Weights of a small GPT-style language model, trained from scratch on English Wikipedia.
Architecture: LayerNorm before each block, learned positions, biases, tied embeddings.
Each number is 500 + 40 x the weight over the matrix's rms, rounded and kept within 0 to 999. Layers, rows and columns count from 0. Numbers have three digits each.

# up: layer 3 MLP up, 768x192, rms 0.0689, rows 265-296, columns 0-95
# down: layer 3 MLP down (transposed), 768x192, rms 0.0689, rows 265-296, columns 0-95
up265:536522493447462515494492564531536522479526488486466519597485442446449495514555461556415550510499439459557450452451549497480483521450571521609476492463502521529510438483487548443512480510477397495485511460418435473501521579504547497504557531485538534506556478461460511485499513540589489492
down265:466451459446560530494532515515474476521525497448549494439484442518482471498460607503498575588519454556414476495489611520531449546485461480439554500527510520501468488492538526499523530507484564533580521477549564512476505539497422433474485461499415514495512484504488495530474559435446503532
up266:467481475501572619544474449456511501492536535492465493462550458545489515516482586569504506491536473551482507512458442484474444542393475531432532522545476514452508534584478508420499494505510502523453554476539501527499507512447511445518511519541559548455554504500508443497476454573493508575
down266:484427500563478547470478536525457513425501566493410497511532485492563515499520485479464473458568481481528464513496504543464529426523541477474466440555517488457478467518484550461470428474448487526573536499515468517398502469512458566537560508454521472493529500520464466558506504408536493537
up267:471488480507564460459476560520545439525504453538471546476509461498399529582479508590442521590502517441520495485439497523597500500446502503574460535519529562475451512522505517554512478562507458492463506478546547506500494476528507423456522481463516544465515454540527536467523510508477445488
down267:515484557511476495506538429523517466527490511431475541511510543475540469509558491466463467458558465520465453422553476569525509524524453531533508493498469532522574451471551566468501566469531480558498484495469456452523490503505610559439564522510461518465550532450469525513492534458499499482
up268:424480523521577492529484504524535533515486500469497520524490537432469534471501542509486551482512419498540523491395542542543489516520562488511525475493464459466434557485481502477540504452524506462472526493476539463503513528485499493564496528491543556564464487531502483568538545502498514524
down268:524538419488528463497453460513482489549534468501503445482505499496460550513556429434487434431580581564508546462575496467524500482522527488537547473552579502507541516467538521483517513477504497553527505460541457535485509456523499567425537438515514459495515556499470545474488423481439476524
up269:507519532479486486533478529560517528527523501388544483469491512481425472495469557462478467504458433506547605468470523500545530519488533485538478520421503498564500430592567485512506449498476457488537537477428474501536556500513520501458515587458474548456497509508445467494522409506495530553
down269:507467469532545438475516481458463497497536554533451488501469526478510555478481489517571448523539537522437500506512481452501461524516511449447508552555503536468535580468478469532468588545606537441454522462536485520483537437480514545479519439472446463493490504560556509447438526469505523508
up270:605476502483512529526481449506471508477454571443533484494452492465551558572545453517550503540525498510545503507506480499557523562576521505435480457476495598494476578465417467515526509508580509469506579532558504463534555529602490504531463492486476467560477511492415475541418515453511595512
down270:558417524539595484497488514505422419459526474481498550494520495551470433495524503544506467518474492538481539482466507481480544472566553476467526509495481495502507517539462546489529459476529441460523474539534520506521520520498542514533481502503484475552436526538478545520501444487478456584
up271:533446546472505502592473546419486494524523438534449514444568455486519453494470542497528439455558452493531484436504494538542494532511514525447455497468553501471515535440465546562445519473497546523512550497473503504474588532481546534466541505410573552521535493434500552547548524529499477495
down271:550533522474512489519476453526466442542495483508469464509490564487492491507503522538452461517565487486512558564443510489490466503509553438507542503589464522441509450529531560501506457525546477454510404534473496465643545546445444459514487534563536487455501463512511490533527532456470526503
up272:569549509542502506495490471437500476443484501488465524525505485534478534530446552557501525479497440468550457481493512538566495473539468448501537534479481529550507511498433551541526502510503510518505544469472504466505527412557503554477476499553515445458551583505497508523516541515465461511
down272:520472410485480461570471501524568454482474471499513549533498527484544490535489529508550404529497448517437520496471559477504546523447461576473560387516498500463490525585508522519490461577542436467505523516498506503504565497519519522587526535439538501466482510509454529508438473508447498498
up273:500421473521538467573560475470512525493444505530471552503503448469580558419443466480469555503478479552579385518538501488519532564431468491453493499555579523519511500590563589441595450494528510427542486495553512561468489553460498522345499552542505552495582472504439432413545498442493589460
down273:542515540472483481535591394504530546570441560493498490545538555478430536476516523496464536522493440528599457496534516607538564482490452489540447491490468573489425504506522469439484586548520406511440403472444487614428483486500447471438514495528535493470513505483466428469511531465480625473
up274:507452564501524512502420481596451489503482540477557475467485394435533508471489555472551593476504528515470453528516457506546461546512494486424458469474437547462522482442436528533488504437449478562522525432508439551452564494465561545524488535465493471499539507518477474430464556481511454526
down274:521507494548537501462484541435477496524463447520508518551457534499526469507492551517489513479502503517474484577518499447516517499473526485506514477522425505517504462533490551506553436589592501448527489487500571560542491569426433506426476508485458508482520450606484541466447421526459566444
up275:558511461500510564485478510472483504564482462509559475520496526491624561464567464442499492481531440496438543504580528471499461534485466569446507489519507524446461522490559474552494529543569485581483480513490476560485538488510484469458571533455523390562571506519520488505422485492519549519
down275:469533572522473448493464469489483448534521538449515552466497521521456513452451454507482464498472460530487479453462535476508485503471493506526542503543515528475407511512460487564429521431521526492545510401474508530513517483486462491594390534559524491492486480450444513530510475542481451547
up276:616503487578539540578460456484451487486505511551451529438465551471544560448444541540453455457571501492570483457561501504468490573466489500468542494521547467561478524430509400479545449500438476531538460500498492474490538530547508500537505491535487491468511466476447564492499455519489526471
down276:534489500516491514549531531530458495523503551478525487484542562482527507464473565429501501505504531526552434514482442513498495444541596483462444543515422534482542578494504496567573500467464559443513512410488513508452483473421463471580541508418436471469510484518482509476522460572549473443
up277:569521499500479507510538529489499501490500524456505481531476491548486448649513434532507534526466457520475496538467459459547435434528518425539492495509472565554489553490489443571507502558555535459531514504460485528532530495494516445540501438526478558505502461507513467469528532621520519565
down277:513583576576523529490518532465507471477539559451513606511554477538447517508520438472503481516468482518410511485490452519475505515516531490569400564525522563440462537458509492505497462494478562504460500536494477433554578539479547508473509470541442489566508477451501490417448490481489468428
up278:510559539480506551476488528494476443426529440573459584514464527526540497598596472559475493440493539483534488475509467480484504493557512497507530509468498411494540498521544451461419429496511489465503476512494450523439513492456611465452548491464531476517559590479553538528468475504536471515
down278:537519503490454482536498478515512518550446426498541527565549550467519507542450558529527523513548460437546556479525519434503468543421476435524503505553491454527568460469450498502442474575534463525464564500466514504471493516441507478423521427395488534475493566546476437523539479541466559492
up279:503447475466483439524487523505511514478466508502538520496490475440500512472457458489552467515453494459569528507514476454469515493471433436522494494474453548528480450498575477541515492529534545572512488552522432459507526574517521557498500495491533520517478449464542494440473468464522461466
down279:554446566543512495534594567525463547516480558506489513485525541472559437560486539474507493494543487525536548481446486540496477532500467534523505490451455569503537527506409507502462515547488483537537498540494474513451469522540492544428506518516501547538453472434482484497489495454510500471
up280:509511582528483501500462495570484536532525514494562504472541475500414542478504435480442467480448472501520498489550506540498513487489468520502491502556468558471498568500521581470512456529518482505459495525434494494466470514538525495487520531523533526502547441513488494522538482546531536488
down280:455536497504460571527439510525483497518476453502516491468436505577465549521480569464512484471492512504457443484517502510469513500502482560496466471563523562578463475541483497499591593569551485481632468563481511591527484451464565561497518414484489495562511498488478482423519456453502483441
up281:579627456536516521524558601498479478509515490533568554511484446479464405460505418536483568445504518491511504489483498509517438420497485450471501456478508454557503491492445459508473476514478453536498467469504504559513519480479562478482545590513434565517484495510517510478497471516515479529
down281:465431570459437465419489448481425448476496561601472512479522540609475500446501529502484392505543513518528459517475544502487456517489521519511528520504534525475510497518522521504526502478454526444550476539518511434542490465496462551485483417528502467490526482427509489530562544511483499556
up282:472515502523498463511446482469515539523485466497545447559521507540571506504480495554517512486473427502512496524474467522513494466602532521433409430505529442536506467474460477444509558498534495542489451484478550638481617500577515504485516516466520410456536523494496475500516555528439464473
down282:564498433468481480535554491435586486565515495530465500457478479571515434514442486491494562529430466521519440541454467515446534525518539462502491475386496505494463502575477548540520485437513435402475539494480439468490517499458501526554492543501544520508446503458508528543551506479531485526
up283:560519528495441496468468458528492416530455556449533579432507519539507466489488562566513503507481527584475470539503512460486460472507515531499528492543482578548460473479519536487500473492584495495484501478521516494527540538532463502531463513521484528415477482492497439481423542572456541536
down283:434438448496509548553503519494578428457580506546509429555514431470504468509495485526459546482463451579515538519564469608510505504538438552513526508494419511506467511480549488470464576465484513425457492477462512517536565514513509457516535450523584526530468556446476506392483488458516560537
up284:479497494529528476551510521532521469493567528432486521467514522476545496515540584490450502482501478456471559509441571475533522452424519459521534491475509467512492489439501536498474472484487556509556482497471506499459520485535453457443501471398429464575563502506476496543490550486490522507
down284:481461486525528583564486495490552518498508465472454551484526426523526500542479453576514523470457467506480530534473541507565490489475456472490464459506417458550463493470522503410497536533509430494488427478468494481511469551537486466530416526518499442489502535477527527504501485475453522471
up285:509470570569505497542504469539514486520485539509494511489475466533494569491467507483548456449436548457477483457532477530546526555588488528483536524493501499544433483436445503558475537452423441509446458459495462508497509511568520481485507531494469440479538548477535454560529512479450448490
down285:618487498555506509484445580441461446459475473471481499498571493479514397530526463470535498474530532525492538466544474478472522502529517544531479495548491573487517373504525540473500527489504541450496482494523507541524473483552511447482493437494532557512562538464481551517455411521539531467
up286:507469473507453510517407489452539559504476490463459547449501571515555498491487568430453484479539479559502531443491555420524585521498524493505502511494480538456519438501528552480539490500463515488482502419503518466550517454529479557470475523448472490412555514442533557519490469533551457529
down286:513472483516512476502505495480522501507564528524382512473490484468472453549502478492501439480460467531554500432477512556485496449564452483424487462516560554510542499489507555531543530477489566446544466478508454521551435460495411476455512440563545548569377467442507471462500483452440445494
up287:573463500445490555565431478607535447460500464541515465541509509577487560503497438434547490535437506528489421540420619537465540428528416487426494499521580506515502423510519410494522539564511442522492518521502456523476514497510548493480501432455548474448541478555506529536545516488446548505
down287:467454532538537472438567536450466513540488551536521520461453435475452460533464518525457461474545521494528511485508425486494421540513578507518496512463400428486515516469497536511437509452458552495481479492553480564501429515530464518550492589565447514515485526483453518491433498482579441445
up288:498549497469480487586534504561535528509558500465520504511464496505583476454517528534521444506557498547472482488436551440516542501543540495515464539439537443499437468441468505521542529487502546544526446481482523526482444492457503535508445425452491538553567550475563501548593505491532545508
down288:468470425524531491476501464524482519579539541468483513477461543494425444490499488513487447560623497523486506475418529439518517562461502533474529509575471482550490490493538480444480581443488557419484559510479505500501511573441396491481435542513515476526466542506477536538463425484532498557
up289:591448487426427513466509474565423544533496520514487505551486493476498491546548422499503506467563499593483516507561533433508437527501504499432477508424486481491485402445443520526538424510474506502508521527572515550493531492442417506550493528426465513537449487522530497504561535525538560551
down289:492476551467539511484517512510505527501494525521548506492541431489517431540433508498393434545480537468446423444456571487541563514517569472510501533493485406420551487490535482486546497454512480535434527497539527465520506399572463434558530459519523551559454468467534522469480539541483503498
up290:464533513441548460465492450523498470515482526501468458504559494532516529566460532522504549481528496493501513513481464504572481502530554504545557443530454452506429569545492511521493523528463427506450441521512525468471462523540445485492428573503532485521534464505541493509512499472510416417
down290:447468541516564402504527476502472456477414509471529518500492511505506457524525503476559506495465505520450525520505519533516484557538533535507478484537533525521449515502496559495502555470531537512487471426575404541580446465508509527468520553518413546431515565500530470539475467455501487460
up291:531453511494485520474442492399454458469479505472489487487486523528483582484524519489493570533504524454449521465465523471468525435499625482484446512532533492519499549494424532537378465476511488499521560492541467546454507470545524509498502484486495540493482474491498501543516594501525535508
down291:495572593560509443452514520540505518461515464526597591502479524505510513501457481455495445449491426443503530530466507501490437536425522506532493474539476474471527489433464452505477472483466526479446480491540481528471569489484447488492555472492484495554541510495544523526485507427486409455
up292:528538527477480507505496520449453589549535463466485520546600458491547520449538483485451484568486509467497472491484529549543499524482411471544555524517532498488420503493476528494471535541460519465484457527487523500510464518547500456521502454575468500456481466522540610556498507546468585496
down292:548452488478506499547475469554491455521501469465505487489491556411544481496434510516467530457582515569538499485449500495467486477530509533536426447536504497551530491492527508564437479412559589484524501467495516499512404564460447540486476468516536451459482472507456406478543458461491435515
up293:500491510464542429557504537504484564449433480453511480512506488519537465499509539545495519550510502474477542499495502554515530505512487487485444464485526550491473500465530483514523481481503510485535598507466506556478507508503497435496499469464481528555554458568507526488565493464519446615
down293:449441465606454435543530450529493437529524534550529556458528508475510504532442460509510499448475476541550444483526512435464514461554507454534512475566569523517534544497483555452473574455467468504489480514433531425558456484512541512467561432527425482516467567436462478454537490414470478460
up294:575506548537516489522381486425491433532464414544430480522557465506487526555495509496505514530426402469545517552482522553490571458509523470507559537570563511440514505512506503476518472509479612472461504507535520491541537468497535459442523508570522472480517474512557536474426506504540453468
down294:549470475483525582486440563450499509492474564514503472551470525480533456499501469496505497483510532456472495538508480410502488433489555581480443422527517506560529485524506525464545533501563462499531515437485474527487506627486469454421513461494461510409535450531460592498445515461557572517
up295:479516518485461528484530477452392491525464473454493477515501501451459490417420530498518498414561482527545496472547501551476513492495524531439516528518422473505580493420509510532528440489471516538435437520543515482498523540552454512515492495576442461474511604595467471538511508481580522452
down295:454504407522529481428568554480557518472559447502564473540438494535492482526502502516518467500430502427504520467539478508509502493483540495539482505508512481549501371539521484544499537559434491492545567478514473464521486470529524477507474518562530608538422547487484530538519382544507489519
up296:464572524507522479562518451492573445446511450491478512437509509490514521427513517460501449497554475506448462497498483479523518535496492544461526494484564537516513496554466457509453436471482481516476585594481490604458500552466527478475522516504524482503566474517532416459504483476505497536
down296:558426501501528455487503490441556541504510533503456544476507498493500487495498468445469515514441544473495551532469562489549451507480490466472507473536482464532453436568515565455490478498481442453537470491448556495487495537486442493524504535460546472443548416538457517552464506519550575524